Weights of a small transformer language model: normalized queries and keys, 216M tokens.
Each number is 500 + 25 x the weight over its row's rms, rounded and kept within 0 to 999. Layers, rows and columns count from 0. Numbers have three digits each. The size before them is the row's rms in percent of the matrix's.

# up: layer 12 MLP up, 768x192, rms 0.147, rows 540-639, columns 0-63
# down: layer 12 MLP down (transposed), 768x192, rms 0.117, rows 540-639, columns 0-63
up540 084:523526473506501486492500479507520523522485441477475517468490510489537509499496478488513508538486542527501513526519510489429512467495528536505515557503477510521541533493515450485499496529498479
down540 087:553481521504456497475495490477450496548518484505494500482497498452531522498461491483458494540503536483545543515523509475503523507488510503501526486449503447509505501487536513501505489525481473
up541 107:529496517491445470516501528496473516497511471515469497542510507498508501454475482483591519477490471493491495493502531437511498511528543525511471530468528516545447543492509545475525496497523500
down541 108:500454532526527482495473512486459516469541502533501505465485524537485515501505528496529524516473504497500496502520524467506496533489517502452510523547472557449531522542516507495498500515470517
up542 102:474458555511493455501511499550521471497472471466475498517530491535530483490491495483469525487507530481511445454530490514487490508489467510453472453501489467490492465511499497490476507470494519
down542 099:498472487531528493492476522512519480487494563468492495511520448506511523519523498480535519451496514468446478495491503474505515494544543541474511550503521519527484490534502506486502544462510518
up543 091:516487467525576514473525505496543488515504496460501486530524509500531501446443498492547503530537454503501541485509463485507535519511522526485494454510504474526514468537479496500515485506553470
down543 100:537517457498506498508461491521526495505538498516517496508512518528481500483509511486525498480520485487457546538518518512503501515497478525487488493506503506530551511498475500563434518504505527
up544 109:491490522529437507507522523524472520453479469486471531499505514526508533497486510496524499513494495483506504529546514471538508525500504459491498511490474501501483486505508513467530508483491472
down544 096:498476490541475506530506506509524466444520505514479492494482511483503537498491515495483512520516536502503566510514518511476502513525533489466524489472472496493506485514507497515528533474486480
up545 094:485487497538507477492509498510506497477495524524513511532512470547543542530522520462506516532460463481459530501504487487479527541507467510492510484505541517494469509468545426500460505546529512
down545 100:558482514515501479522484527491486491552463503526468506547458506466507494488508506459501557482514535475486546519472457503468540544509512502516530463524508503475523502537503487506515526584483516
up546 107:502533535523489485532475515531462516487491463508511524495495435479485520545482505548492527489483509515538518494543483488510470520483460534484501485517486521509481528467534504528497503507510546
down546 105:501536484559521489551483505551506516494531478499467519494480509545497477506498502552503491476487512491490503510484499494466480499488506474471517496515496511539502524497503518487455502471551473
up547 088:507532503501507529501503483479528472497481508515470485469502487499515488523487512462476512513531487521517464526500486459486552463472557484511504498499464472493415526544528486497482503470569494
down547 092:474494522537553504499504487497617495497482497521507501501500513477499504536560474497550512501493556521495483514512507497535533508504466442532530501486500481503498531509534470473487482479524522
up548 114:430466575476513500519501548550467531478509527511474487514513471502514491523499486471501465514514532492490510498495507542465475479508527502513521477476505555551461482468497520536479510550492465
down548 113:529475520522482513492516514492489529513496520512514491490487520486498494497504454506517568490478502508520528482508511499503539471484445491484500498527475493464577489502507473495520504479451465
up549 097:466544513500484469520491506473499490491515461465453512501474494485517526469473573506487543535472491474497488511501511557475500497531502474485495477509530504519470505497552509480493510507493499
down549 097:522510483506465466517459536483495538536515514492497448461532459518534534485528492539471514480526507495482516490516530547569530531482532496507486483513515520496535534526515492496491548495461499
up550 107:523489506484497508512523457471494501482503493490467479522457496507492501493496502492490480480547490504497511486525517480507525477485525516459502477510534497495472507504484521503478454554541497
down550 109:521461504570480488473527485483492492480554519533505498550503507488489525494490492471482503511494482492460502512547532474502515509500456502507455537554497523494510514487482480536481473504496515
up551 099:571495527494459470502509475519473480508464503468495501523500519530478525498459514466511453475493435467479532471475501540502478455493506515508529531544454520500499489494519453472452477525529461
down551 101:489482495499535492518473517481483476500450507467466501442455472472475497510475506500516476509465475491516491495453480518529529496473473483489532542523482455503509512515518442520557524509479500
up552 093:456530534538543517518446499464561523455513439474501516481519486464494545478500511511473486487466465472449496471507502516479515495519490491521521464481491469515452478504494451504497478496472506
down552 098:475485507540516503528497505470516486487517504472461540512495494510488502509523476517531502497514504534502524480597481502452497506543475507533538474485498532489517490474472517500484495537449439
up553 105:478504484477464549510473504514485536512498519497527508514495494493481506493481474521526531531501514484457512487516508497485522475446530536552485530531479466432507464486504544502507488511511486
down553 102:510500489524464459482485499501539534458475483515522532529509516492502520503467528479475479547460458450502499491520490514529509528515523527504479483499505501482461503491526507488535486479490485
up554 110:474468432516485470484495458489511479509471498469473492526514463516501451498530531535507477496504482486526487512489471492526538467543517459524470477489446499456489487494480553483513440515494500
down554 107:533527526490536506513487508484512509475513503532505520471530533460502496529547541503499509534482549538513472472484536533528479507490479530477487510519465549499490464530503516468488517499483499
up555 103:488496500502518490483491544523525475515497523515450520489522488462571498525536517499532552471547531493483522551507537505470509508484483494452541500548524482518478517530513529474495500528456528
down555 108:489484479494451482502533492501463490460533478492544509480533470475533471498519492496446530484474532490523502492491532514494494512544483479507544495486506524538477487494502518521521429525481519
up556 106:483528518500528533523489515541504512491501465507482484437493482485504490474477553517543493494519485506499492493443490478530485522475476506509500467470544446513485480494488529482508487527509485
down556 102:558484529519534489500512512496522490501481517521483530542501480508470519483508564502488504528495495498500491463488496528519492500477491492491496485509509459526509525501512503508496505492504514
up557 105:480503482476492480482504530516438487460494508508494482526488473478537518444411502493515503479515514511476519490558524514515516504492481479496468478485491491474481515462506539509512473526512436
down557 095:506510494475512485476468500466479484458503534489472467514522534526515529509534516489495478531498481491486526513538487530509517517516457506478486477514494542512526499536516504492482513483510466
up558 097:482469505522526519486522513484466462542500500494505542539499487497469498511502480490494486470507489499555505504512463452484545468489517479498507520514513504500469503508484512416484460439459502
down558 095:503512577487478468507545489511458545512503498509486511471511481512456531514500498517507504491539480439496506501504504531440505527505480492531505506505508500507497489495532462465519517521483518
up559 096:503506436477473508467483450515561513506531532488492495529516488466499465504469524497510495555519441446511519485466472531535494516494500506498494502466482506499499497486529520541534456492499478
down559 099:512444519498521524541549466487484531492577542481492514496508450496528494517500531499536512525523489544469488499454474491473521489483493483558465522500471528522518504466489482507488480505507520
up560 099:507489514466501472512577516488494506477497489502505468517502524491482476462487492492480458507465540493503510535456483516485492516527490486557549502485511542493469534521491500486473505473488493
down560 096:484498465497440508474497520489479475479514477490523484485504511496493522453503482509521515524467442479502447500421473479531507487489511482519486504498505508447512517487538476508481493481493491
up561 107:508494485519523494525499479520498511529514551498454497527526484488514498507492477498510526459475529480518503486520506542462530499500487517522488509548543520507466521528492464528537522550469497
down561 110:472480515473484479480504512505504465491511519502497478541523492482460514531515474503508511478505497494498549501506532480490502513500522481497482493510540487484463552489526466522500468515498448
up562 098:496513489466525511489468490524476501532516527446516505527456485496492457481520526519505521503486476500468500485474472496489490473476504534525495509522493447485531509474512462535498456528489531
down562 098:494518481443544531504489438518504519519494488517517521504483465487546472483521535493488486520521508528469504510479474506485510462519470521488472505493473505532536485532517530482525479513497459
up563 096:492501483528520504532470501499471537524496499522484491447543527512497542528458518486557487470487503530489523484447495531499530515490470527484488502523533474486522502511489512498496522502549469
down563 096:484482537431563491529559504541522501470517498530479508454526486487485507520495492484530496531478549511484507522503522436492439512470520512517502503495510524505501491512508505471506501512472515
up564 100:518502505525532517532505471490525466534507497465519514477526482515489492476463475527482512482491452475453504531521489483498518485463511529493516519508533524521484508518482514476513477522507498
down564 095:475497469551536475507526438493495506497474466536547474528474498492501512522520519494522534542500507499486498544465488500470529487482467507488477467472500498491485471493532451472458484489499482
up565 104:444515459493482474485467521495504504480483512521484532499501538526528521492483521494562479480514507454520482511546497507466471522495515507497519518546503462468504504477520494461507499484502504
down565 099:493523495468542497481512542481523483516508480489523500506549470529531525517505485462500466520499478464522524512480468471486479518502480522512489501447508495517532465501508527536508521467508455
up566 100:497491542513508471477544487586499477497502484477532532484478503525492516480512503510458482517472515486547481471558496516471511510470521503502497506494481485472494479479505559499525469485515550
down566 099:481505480464498495506494533510485491475487471518527480487529506509494523487496495499470539497496474497542482483458497512443448500531524526488469499498527519497498472524491496546479477506488486
up567 098:466500520476507457540514534473533517500529546510507440537515517511509500488509500485520507541489511505515503526511552507524545554507506522514501519507473499506458502504562516499493555489521505
down567 102:505557495517527487533494524519487480501483507480493467496503512521529533500517525520522502503496509492514514498478511544528497500496536464521474506472525481542501503459544498490542523527469514
up568 101:513494534464495461498519513481501478539484486561487546506466474497497519492483532501478506448500473478497488461483475509481522527481502475491474484469520466482491483483511508454494471495471510
down568 099:503502525463517509484457491512510554531491544536518536507496518508544529539499515472452488523521455486478515470511478491503514508536491530464506459463491516550444545494485542515517503478515500
up569 095:509482538505554483497504515504504544499501515488470463522527510452512462432516509508503488509470523469471471490513501496503550490493485517492514458480471512512526515473591488453523537514515485
down569 096:533511540499484463496497466480523509522464541502548506507469490528555507510499530464489499470463532464518521474470514513488509496521491507515458462504501506479574478518490510505489493519497494
up570 102:535493499505484464487510510549485537510516510526493546506467528536459508484473494531542489485526491462470522483470543496491472476502532490471508518545535499501489526489501530489517509472492500
down570 101:474502543496489512519505499448483511500499509525490528491507515529518529516497523506521542476477466494514530486531536465493503472527531518472505502474495468517508492499475504499546504527464530
up571 092:473515475489541475515479512523514504473476530487474500519508508522539473474543501520577494523457497509469475498511533519513493508503524503484501506491546507539500531429517448503519492502529468
down571 092:485481480497505501479514501488531508499467472481517501579529498527460483491487520479509502541501515493481493468498535501498486520519465547503475520485505510520479457484488512499509537544539506
up572 114:539545464502528526488490489484505478506523485456549450480514516493483492497473486482472529466496495482494504523520464506495482528532469486467474520486503503443490514467509501440487489463506502
down572 106:464474548494488548501502515489498503524480526511511490566475545484474489468466511559488506499504528547537547500499497492536509494456511514502527519507523475507507470470532497488509472503491491
up573 095:508494488494477468481473471488488515516527508466547453514510515500502492506495449518493512504481501476526469481512435488445534481531518497493520470500525486548525477509506490492442547498485514
down573 098:492488537482486491504525512489538484500453512510507476483515474492506518504472518448498499507484473487465530503523515523494520487496484479539473564500462505519453504530448489524503453506504495
up574 099:542439533455507470511463447493450513532504490514503483517489488568521481511490518511493453489472523517473475498539468465487490479531544467475493528505497490520471516515496509545518495522518463
down574 101:493504517518522478492490526534485521517493502509451556529542475499507529456516504507514485481504498528506502512532544500501536495491509468480517484509481478519540466538510509498455471505455497
up575 090:473518491493524523514507511457524477502501494530486468499540538503511487520509546520491498543528460480482548552463523493517512510499514494520507505494413493460531505475488468474540533501474498
down575 102:542485533497527504521449497490488472492535518521520480513472479523522498509532529504474468490500519554497500536535521514468499498534470534520499508539519515519512550526515509483524525472484489
up576 097:465504506480556580499532522524502523480512531473489501514458498500523521501524491509502497487504497544512481477500524505525442482467517495521532488482488515486488475451520472481469484530484484
down576 092:539534533536523501535535453485502492498539528508493542471531462469505501514520497469507503492490512529480509501495461507532479500469510460493523532455471472505527481493506458532506515509516513
up577 081:502494460490516500515484550513442503486494515491503516468479475481527495508524521507518477518532462549515509485489488512534535479496535528503515469518508460477527544472512509498516465488499522
down577 097:494513530510536486460529463512471557521499476600526517510487463517484474528478494478458481480494485447496500503541495490504467493527441480525493523482475515491518469513490510483464476492466490
up578 092:506503511545536486521498535503474461481502488500531466471494501482487504503510513496510474463464477455484474536525463442466516447490481515482509506511545444500516547479475501483465467492484507
down578 092:474526509475458453514484509463507513511494485487491502510472496502526457503511494543466530490503526466522520496503491538502484492468516523505502505497502497485526477527481495517522495510447470
up579 109:520540504545486445514550491536482509507522482503492494510486473489524470454540525518513476452529506478505476498511548496490522498502498500524520476448496533516536535492466494483534499500501497
down579 113:472472523498489472490471503485468496518478482495517503464500472449516471481556504540537518544503493497531495493511527517499516500537538475479507478508457493473496488539472492497485506484501512
up580 112:463509484475571484536532484500532496444498511461509508510527477491462448481533506451517514490513501518484541530473482474469501529489495486463487474456512532468534487503487505473490436486509518
down580 109:467466488470519536514450494475514477517494485474461544487539464518549480519521503500500475486478476499488511521512530522515504514532484456530494475532497479483471515482475493485529527513491476
up581 116:494501473508495521492499469508455484518475486497526486481478482506482494518474519516482497475502491498506536540497508490509458457511506504522533522481495495485550532476494520533463491524544535
down581 108:515500542499471469514488506495534489479510524467508499482508497519532507476491503489527543524483509489490485497486475498504523467502509455557501549526498492541488506515498507482455477514507499
up582 090:493492476499560521467474488516507495495517491506593534494507479452478506456509491520512531506529502484544490484564465506461539448501499486502530476449509477519496530515484468500479494464497514
down582 098:499503465473483514528471517535519530484490493508512527489510519500497543513462514525481506504512462502513493511498537500528467503507540491484459549457480533479485463520499527491495494498525477
up583 104:450501535495517504521529442469492499512512538499511506508448473511476509499455494516510520464516502446532532507474494515504498484489499486516486560497494503496484510519540539487446545513509510
down583 102:517463483493480510507482530491491448462502531532429491508521515474503520515515477545478490534471521510511508514510494506485476549524491480499475494497539526524505484541474480493506513536560463
up584 092:466460488534560475452523484466493489484474548431460509544462511508484493473534478528511467496492454465482487496512512441467522501545533495484463521521514512479525473486509480436489519482496508
down584 089:501478488516482518487503496514519475534492543506515507470525499522504525498525506520463500545487461497506507486461453438459542491499491510499500507502499476488493497473474487525476525533524477
up585 096:506479484505505487468464517491519488516521508514497513512477469484535494525530513487485530492518490495518510488550535490443449481543495527502511525507484498472489471523485456474458480516537501
down585 101:509480462483538490471484482496497563509503475488506513539498509483451492501519507558513531460538461444523515522463487453528480516497518482484500496514469455514495473507516471497508517524481528
up586 092:516531446453535507529478505518469543516513488472511520451459477426521497460475510501501506530518520484481488514483496484468505515463499501511521552487485527478471494498485525530524498487482472
down586 096:487469511489483495522503484507534508462474496516520509512501506532484563500485478547486536457494510484500520514520477504453509525476519509507523487511497516527524523504493479526530491546487501
up587 109:507458461494550490521510563446500478546535504492496512486522480506498507528481509487518512487514474519487540467514478489520521505498515478544541466508521473478497448487504531508462490533511494
down587 107:498494538523495480523496542468478520526507488517520502461482479511499478536512507490484519551528474494479489472526454454510520511450520518511505510472487502481484470526534487493456469477511527
up588 104:471523496498516522495507524500512492485514499468508530516510491522558489459553512484482512498519476519532493536471474503503537500529506455481499470518513492539517468529512485516532470498513463
down588 096:474459495504482519500506455548504504476475503504502505469521525533510518511531559525497481509543459482516476481504519537500457506533501477518529505463522529523481490534490460552486487497509510
up589 112:502471493523503504514501490521455497505494517507493484468469489518501460503502516536489479493506471545520458499502483510507478496492511461476517492532478493496498567475463480541476524480531499
down589 111:495504543494514499487488511491502470496519499481489494475461484472523498541510500501511530504535486492512488534497499482493468521516548513495487515461536522507482483558536488474492525538484510
up590 093:461534493504508497503493509520526460493525521483535457521523476490478484564519492498523490476480463473505477496516484483483522482498518492476489509535526459488488507534516526464474505520509500
down590 091:528535504491472528486515497495484466514515500491479525543488481480503491508507511505490474516488521456493475556504525432463500513486513503540489512535506536552545518517553516495469508510519494
up591 103:477525493432500533471485511495494489486498519466541489519459521502496494524496471462543510543519508478469458491554533487523523512493497501478552504506547530498487498521448446491506523486496502
down591 100:532487574508490530519494506504530536526521532474516483523478510539472515508512498498484534471486515448493508513508556472506480467554470489480529532522512495508510508547485447483478489495549537
up592 105:502531502489516472524481492523507516508456493477483512524508497471519476464450513506492497484499517574502494502499485484482560532443513502494518494536496503446482431494467511495515501481501463
down592 102:491461524489518535532483497485532489499495492522481471482493495542499509505502502517481522502499514524509528497520520516512554443473502474465492479550498549518511510486521514504501564489467537
up593 093:524535501499494509523497474473511501466478506511495478487510526502485471515522480515497508525507491514496492532498487484477482510526458452488495462513434489479490446481536508526487541476499568
down593 099:523533477535444491497509523516480483458498475493540516481469530499490469549483480522502551537479487526494501492450493510502505471493511508456421488498504502495525538541523495505443484475465538
up594 089:491500459480480491497517505509508507517473515485471514477521502491501508541500549511503499483490494478509553475474505482502496512476465519465511500473525489493487484496478509470540495497503487
down594 090:464521480499480553477487520499467467524502497485483483484486523496484510495455499542515506504483482496507510474502493494491459505480504522481454512484506500494496533488531527504483469511486521
up595 089:482515477503533575465499487496511466512510538472502505490459483505509490567433483539482544515516534538536508516514486502491485499506475489490496494503527506452503479495528495517513524521523470
down595 097:498505494500470564524534431458488471540503473518471507501509479523490515478502511527550496462508482559540444497537471535479474495492508532542552497543504464472504457480482439486508539474466505
up596 095:456499498516528512516498507506497464512482496502458482513461497485478479451509472453463523440500521501452500482515545494517552484494479521510451490517455507527544500496519474508477481470542487
down596 090:491506512494470467535484511477449493482514498504507469481505506505527477483525518537499508530478505506486476488519504510470524550532523499493501468475482488490509490509464507505493517494436443
up597 100:524532507500506518451510491543531501499505516465514506483500488502504539482508482529471466464486518468505477505537533519462516471496455497517474535526487465496528486467465512528511517526469505
down597 097:479524510511484456491513550491477483475517513506483519474500524523452524513545534521486510486482497504499545453475518517484509533518501552493515547551492481494466526538478517474490517490510497
up598 099:457480506506528539506480491512457485440503514488516473513479499489485494520535500528507447471490499535449522505483459484498513490524494479524454489508489497565482508473508519487513490525514515
down598 093:491551497502483488502490511525485488448504501507495513492492481477485487512465509529543479526460499508501514482481450519532442506538482525498505534533483524531519478487505479529497533422490476
up599 101:509479544487544530554487488493513519497502518529523519548457482511514480499508554536514524472504470497465495544497474504455544506510469485485502475499477486506476503478461466506466518528513481
down599 106:518524518464522471512497531485508514561531560476469483461483499467476485495499485482487504491492508524496501472504509512477505518536490486538508467482518479484512492489517495476503496525550532
up600 101:506493477527537479536481517492479495487499493487478512506464470501465485537518525479490502535485500508497506517480504520507504519477451528534485512523497508506497518468487506490519508503484448
down600 096:487535530547527511555482530476547518485461508495481504477488496497494508490502474521485491510477464526478471504523504516484515501479479539497500523486445458492502528523444506456516482474452486
up601 105:471484532558477484511501524527496500490495476521516474497490493533540534510518497527506510495505465483496500484479466521500527508504529520511486521492528487500491521514502473516526507519511501
down601 106:475525504499535530488515505453550528481480531469541510488500495537490512559484539497476497502505491454516513479482483491467521508501495448475548455500513525527550488507512496514499508498512498
up602 081:482454524498559535512530474524495476515499435489515483523480521483501546480530499473540481502515489493478515509519520510448491501467498467543468490535498514493500542507496555476510508504496508
down602 083:533513522511462505498503464504498489536507468514504512492474511485522448501500500481433505501535552479504532497470533492503481518479490514551474490482538515497542498519523505521503490453458469
up603 096:475472469499503460561477492528508503482477529490502513528482497527494494538449487440498471494485481491521473490501536514474501516489519509484486529482463491484515544486419516462523494458466493
down603 099:493519462467493528510506516510493545515482496457526502496513491504503512537540469514514494526537518452477531539465490516533499503505517532492530435510471518504481511510513501523499467506540479
up604 100:467472510495469478509533481461497480480439518453512492506519511452466527560529513491477489503493452453475501520498511471472506494498519495504484512526512493499493489483452499531503492493546431
down604 097:476536493506540536520544512496510522510502564469528487486521488467548525515510505527440498490546506526484505505478516429497548436485471501485498523484462528491521488514533511518493501497445485
up605 114:526523519484505521467540494502502526496503455510490538555481481556496481542456529506460472474490512498538521500478486514480469496473525444546521470486494502504531492518502542472505477503481482
down605 111:495469506482511448466487496476563488503547473531469475509454508515484488482531500534467488511514532505503524528504492495495474509505540469482510471486487480472499479496492480518535503506504480
up606 110:501485484528489468529509513465492442492535506534447496512507476513517487489442518489479526519468528456526521491534541480507526463505471477580497480512489495489534535490506495519471515519486506
down606 106:510517540496471483512487497526469467494477471483527531526550509512504493505493498476464508519465504481516477527508529529505515477487466477491509515452527480487553484490515497531500495531531523
up607 104:522536502472519512525520529526480508512498504486540487526520489503488463502448498488484460476521466473487522533500504502494527506497492523502458530470489504513485519467504485477511493479423495
down607 108:495514514468490508490492506494516477483471491508484491516525488491501511529488511489456444516485487491488544541503507510538495494480527487504533519481518487476492541501507489532517502489498483
up608 101:499520536507488516518512508515471486494517503507521562504491544492515493488479506467458537506508509446518472522523481466540530505473472528469513526518446503491472511559544480502471468471497477
down608 100:502493532524465480519496451509445483503455498492494530468456452526501475470478508508453506527510539503502503518498522497497472505485484444500512529478503440520494509497487500503531501528461468
up609 099:516513443531528528477493468468494515470487501504510459522525508448518480504525491505491506496528476484514509495505494484511483531496514496499519485528493447481455501489522471478508508510488507
down609 099:498477448509537511467506491473500467527502502494489526488470522499498459519508450530499497510505491501522499509500507500560517535546532526536497483498480481504457463480499503514490464460514442
up610 085:466520440520523501525503480474506496506490527526512501480547465500496502525531540474543499503501513491470501484512518516505528458466517499543501487477503500490466535549473454528476464499519499
down610 095:510501444493481495464509489525521473492503522511428455512546486511516514509556497479506495505501521520511500512459458517528481526519512445493464491509496507519514544500483514483480522524472496
up611 077:544519517505517492477501512488474516514506553530515509509565466485486516448511509494510453540468514491512509522534455477487525498471508502480506505461483488496483497492510503486506471453453558
down611 081:537465545528462487482464521463462507520467513455479447507484488491493526506495454520529523523508483536476474509449504523523497488524529492491529506498510450505496480522478518509501472465495518
up612 089:539476506504504465482523516452503500488456460479476504498496507538504536464521483484497480443518463442453490509512484500538535519511515536517482522505483480516520494541500529469490467459493463
down612 095:488533485526453531507527468508520528542508436478481536513474507533496510511528502478539526496499473520480486489506521499587523531521504485521530470512507465535496553492528521510478497488483507
up613 097:486487446504498529512492488534444441481492469471540491498539445512447513524523493531522523490492493508508494496500488495471442472496480517489472512506515520489457512530477538475506485495473525
down613 093:541453507528466529464452505517451466457446495523535527521501506495460469528504501501554502514513494494506517513524472479502486508495512517539459500496479505463537459507498512525528491495491534
up614 093:470547477530526491474516503523498510481512505483459463514491487464527490530511479468515459493548485506536543476469512511489498516447523468467482468495537515498482503480523481497479463521512501
down614 103:478537479508477521518551530520491481508480473480496503479535491518542493447566478512510504490461494515468519509481499514511562500481504472545497498472536516512514487479536514488447503529521524
up615 108:475507517501573505547476505495517471464480508481532467509537500556487535484492495547501463492475471490490466521539499488467501497503503484506504482484493524470489472490486537458494472505518511
down615 098:502508479499524482497515473442560497514525514484492505491516506496506493497495480523445507494513492519509507486530499521441492460554502545472494511492473523478480476468467468479514517458516469
up616 105:458500482517484468515559479518472487474525493504455513523464488546481512491468481501509544483470481470492503549486505505511514503517494515511541496545529509509492506517488487469465533489458525
down616 100:511507487493504497458494504528573525471504491513483508485526485528508507485558470486485506532479524511526537502509518468500505490472483501546490487498463526501503513515509526501488518480466525
up617 097:457529522513493494516500499474501509472450503509494473509463480515497487506472469483473476505463483531512544508476465498489491482492503483496469507504482486524495507479503520496502494514478489
down617 091:511496505499470511467472498487546494522504530478477512471481500511504488523498517495453538463482474467462489521469503479476450508478497551514511499537494472499482488467499504478532507506476444
up618 091:513529477490478431519499490510508532480491501472518534538476522530478483468516523507492496505496487508486552523435494498513524510539491487462508544516493487489547520473514480504497507524484520
down618 089:521479533532508475488508502467547479488496483528483479443497503497452491493512489506440483511470485515485520515497504558505492503473493449539518504493533514521515510568482552533483501516500520
up619 104:485481535487550486508501506524527490476470563471528497491554496497483512520477520507472487460514490469514505526504510473512513502502558517487500479513462500505513545486483445461506471536506482
down619 105:494527482520505448529510513522524502518472505511501481528506451474473491496483505477491471524464525470550489482481502503503496512503502515484544497529523511517469538523490467556509519416490488
up620 102:494463499487519474549541511532538498511500547471504532510491490438513458508515529523522532489492544487440502530516518487529494537465465483488479517475455494493525496477450551480475475496495530
down620 103:546443454513495519489521534509509507489502466466486521482512481466498514513498499519479518516530489500476495547547489485528506507468497496454519480517478484489478519500489513526471516516494501
up621 093:454517515508485481530478522488482507434477503505485524527520524496471458487524494482438503492507494526556511486483501473509495490486509530491504515472504489501530506511492501497510525490511487
down621 095:506464519535482480519530453533490535473514504496535458484521468474490501469521452541567488477509488521481457489514472489470529472496524500489494497468533492508526492504473478496557497471480476
up622 104:562489554464498477474517476534444497463469516473529497541547508522493526527512499501485515476483456505468517487481496473436526519485530483467533540509487500493505483524531492483489494496500492
down622 101:508508512505527500480479477531484520456522521474477485500521494505481429498477513563476504496527481483497540502478487484480461516556528481505481513476483520480512519557491515532560531496486516
up623 090:477503516453470492517522491518465512515488539460494492524491513487495487516512502463549520498468541483537481477473480514517505532487471534486527494505499471480470481512505474472484541488484441
down623 096:536518502523488501499494511508482468503524543508495499554498510516499498517545503496478559516519518484537523481507484486491485490496511527531526506481519509482511524559499461486535475503501484
up624 096:531501533459506454514487506500469528527470497476530460448429492495474503478503476465494522476552509508491483492473538466541513511451493472526489513511508481501461531471493534484454483449564516
down624 096:517504530506488496537539501524464506467514462496474513492489466475517504424558488557511479501530501527530478449507472469523514561520480476485485511508494524487447488517456525481510514498464529
up625 093:458471502502498483455477497497492501514512482496522505505481463514464520506527446524519548564481456525471480474513540507477462512484511538499492490532497476508519482459500487490495492463495518
down625 097:470558464487522497490545537493519509473510522523448512513521536508529516465511475485533501487529557484477527474512464489478547504520505470524498480505497479475505524540527519514474505524481492
up626 103:482501527479471456514531529496497530502495503535504465550523505472519500491503430490543507534500472507520484510482524497484557504495522517518470463516489539507474518509511474495503479481479523
down626 102:484457477470504522507472488502471500512494518516522526534506470462519515458522523496506499527435426467448499491505502484531481479477493464502485477501519457452480538515476502490497481501485480
up627 090:539452531491498480457502493505494489525478490478502454526526543482478489468503488521506490480448515468487473468499489526490520515489470510532524490484530512468544521487532546458501521523494506
down627 090:529470515509489490509497531499519432495544554543480521493549513462515466459507490468459501538485496496528505506483534517499515468519510474523492494464498491461512502551502482483494494519480478
up628 116:490472486480480517554490501522479527474525483501501525485488472515475515504477483524511489482541485468540476519484484507482513524478521501452501528542471500483545514467506465466451505522500501
down628 111:485530512508523477494506470473525491514456509512501531546488525501490537479500464479509518496477510538514497520517498461502500535536482491522445533521539506439488508492496552501514508494507528
up629 083:539510451502510466527499472487508550503500522547512489475533496503465493479492522474493464500456524544479501466510510546493467498520491486511516515507512473510508515507551464516525490477492480
down629 090:457514475448526521488513491546522476488493492500515498498518423531466500444518507492492490506481460584501487500496492522441562483505521481503490498520535509508492507504515505529533478482495503
up630 098:513517482517502508520539485492498508454550489525475514470474496495496518533522486537455509476494499494510489508488545527510492516509516501503481492496511483546521566529530534531494494476513502
down630 092:497471525506506459522515494525556485511472463514442501490526514515476489518492494511480521484537480546502567499526503484523524544488522504482480506475417485561535499506499471506506488473478506
up631 094:531504473490490459518479504496450526499508519472496461510487462489492498475532498464515514543525504534498517486551553477492492503466526491443474504504489500522515504497549469497480517519493469
down631 090:527474508489472475505499500539514479474525515539525482522514461509493525497463521517482452519522432512508477481490519480501521499531472487521471501469475505460458522475505472481530479473469485
up632 099:500511511479496484535472496501508550457479557521504457509478513517483476503501493505543466482459529485535511510530499551488485501457520508466484483476527468502488503479575484456487513564488489
down632 096:479514493517504513503494531525454522489536570509529534525517550523499504482496480532512496545490485507496522451467500500518473518495502534492503525509499533489507488482532506479468500495516487
up633 086:484528492511504449528490491484472507503501493564521517525501508512493514533474533519524490486511470478493532585542505468500490506510498520511492498430482500512491543525533484469509491510519471
down633 089:513424498503498525472514468463483471500498462462440489484500514455469522497526420515517505517462527490513489479494507520514531527490457484550464495552473495516492471467486530533500491536509470
up634 106:510507485511490522512507485524494522481517508483527467488498502483531522517485519506500524509522488543473486471447506516505490471485490486498514469484522454508480503508521503425497476500489528
down634 098:519478539459497524505511472507511477497504490459511498516522455500461512507495552547486508525514498530453494478487521511479498521444479495509531506490538506537529524524478505510462479508510512
up635 083:489541498465528528528471496506456480488535486475508483466495464461508516495496488486505512474508494509510482493508492489452466514500507530528509469490449458505456460489513510524500497515459504
down635 093:531519506435436503493488478520494507463537495541516467498496498522531495473506460480466506473535505486499502503490472459502499499509525523541505456499492500504530434504533479520498494447487472
up636 104:499499493508499528487420501469505507515486494482456515544472476483475500523482454506518476489489518494490459489537450457479523501483487462513516506476529536477507509461507518506524501476523498
down636 099:479485528539508459513461495531462500476538495534479498503472464561491476491475445454482515503503491508469453512510517502496507522469535503505477539484474506509512445497518480469497471476524504
up637 086:522530528537483522519514506491501478476464487514517496454499547496501492482442521509482508461537498463461475496478480505498484529458536461490512493499446502461483477484495479476492473548473518
down637 101:491490539448477454499493479511456494499505537495528520486488481477447517490512508509495492515488458527481461492487512508490513505501493559526502478475512501479545484505470533504500473496525525
up638 110:497477514486527519530525442533483484487526505500522490519477470509489530462524493482490524489511462488470465495532526500475460493484518543485482463474492487473514460468448471493501509514485540
down638 107:477518533558478521492525487490523453516465464504469546537534522497478507487505480513524510490490460475497489486485510503461510547504522492494512499472533495503464509500471486510456493500507495
up639 106:497469522514466482478488497486535494540486502509481529498513509486487468488486540512532451493500550470483443542488461506499481521502484523480494457493463505507518537509521489479545481500544461
down639 108:549549551523492517517594483504515503476507476515508506499421511464487503514524506485464493557500471511494493459526525531473493517479469506466502498522491524492485476537512474509475446460475531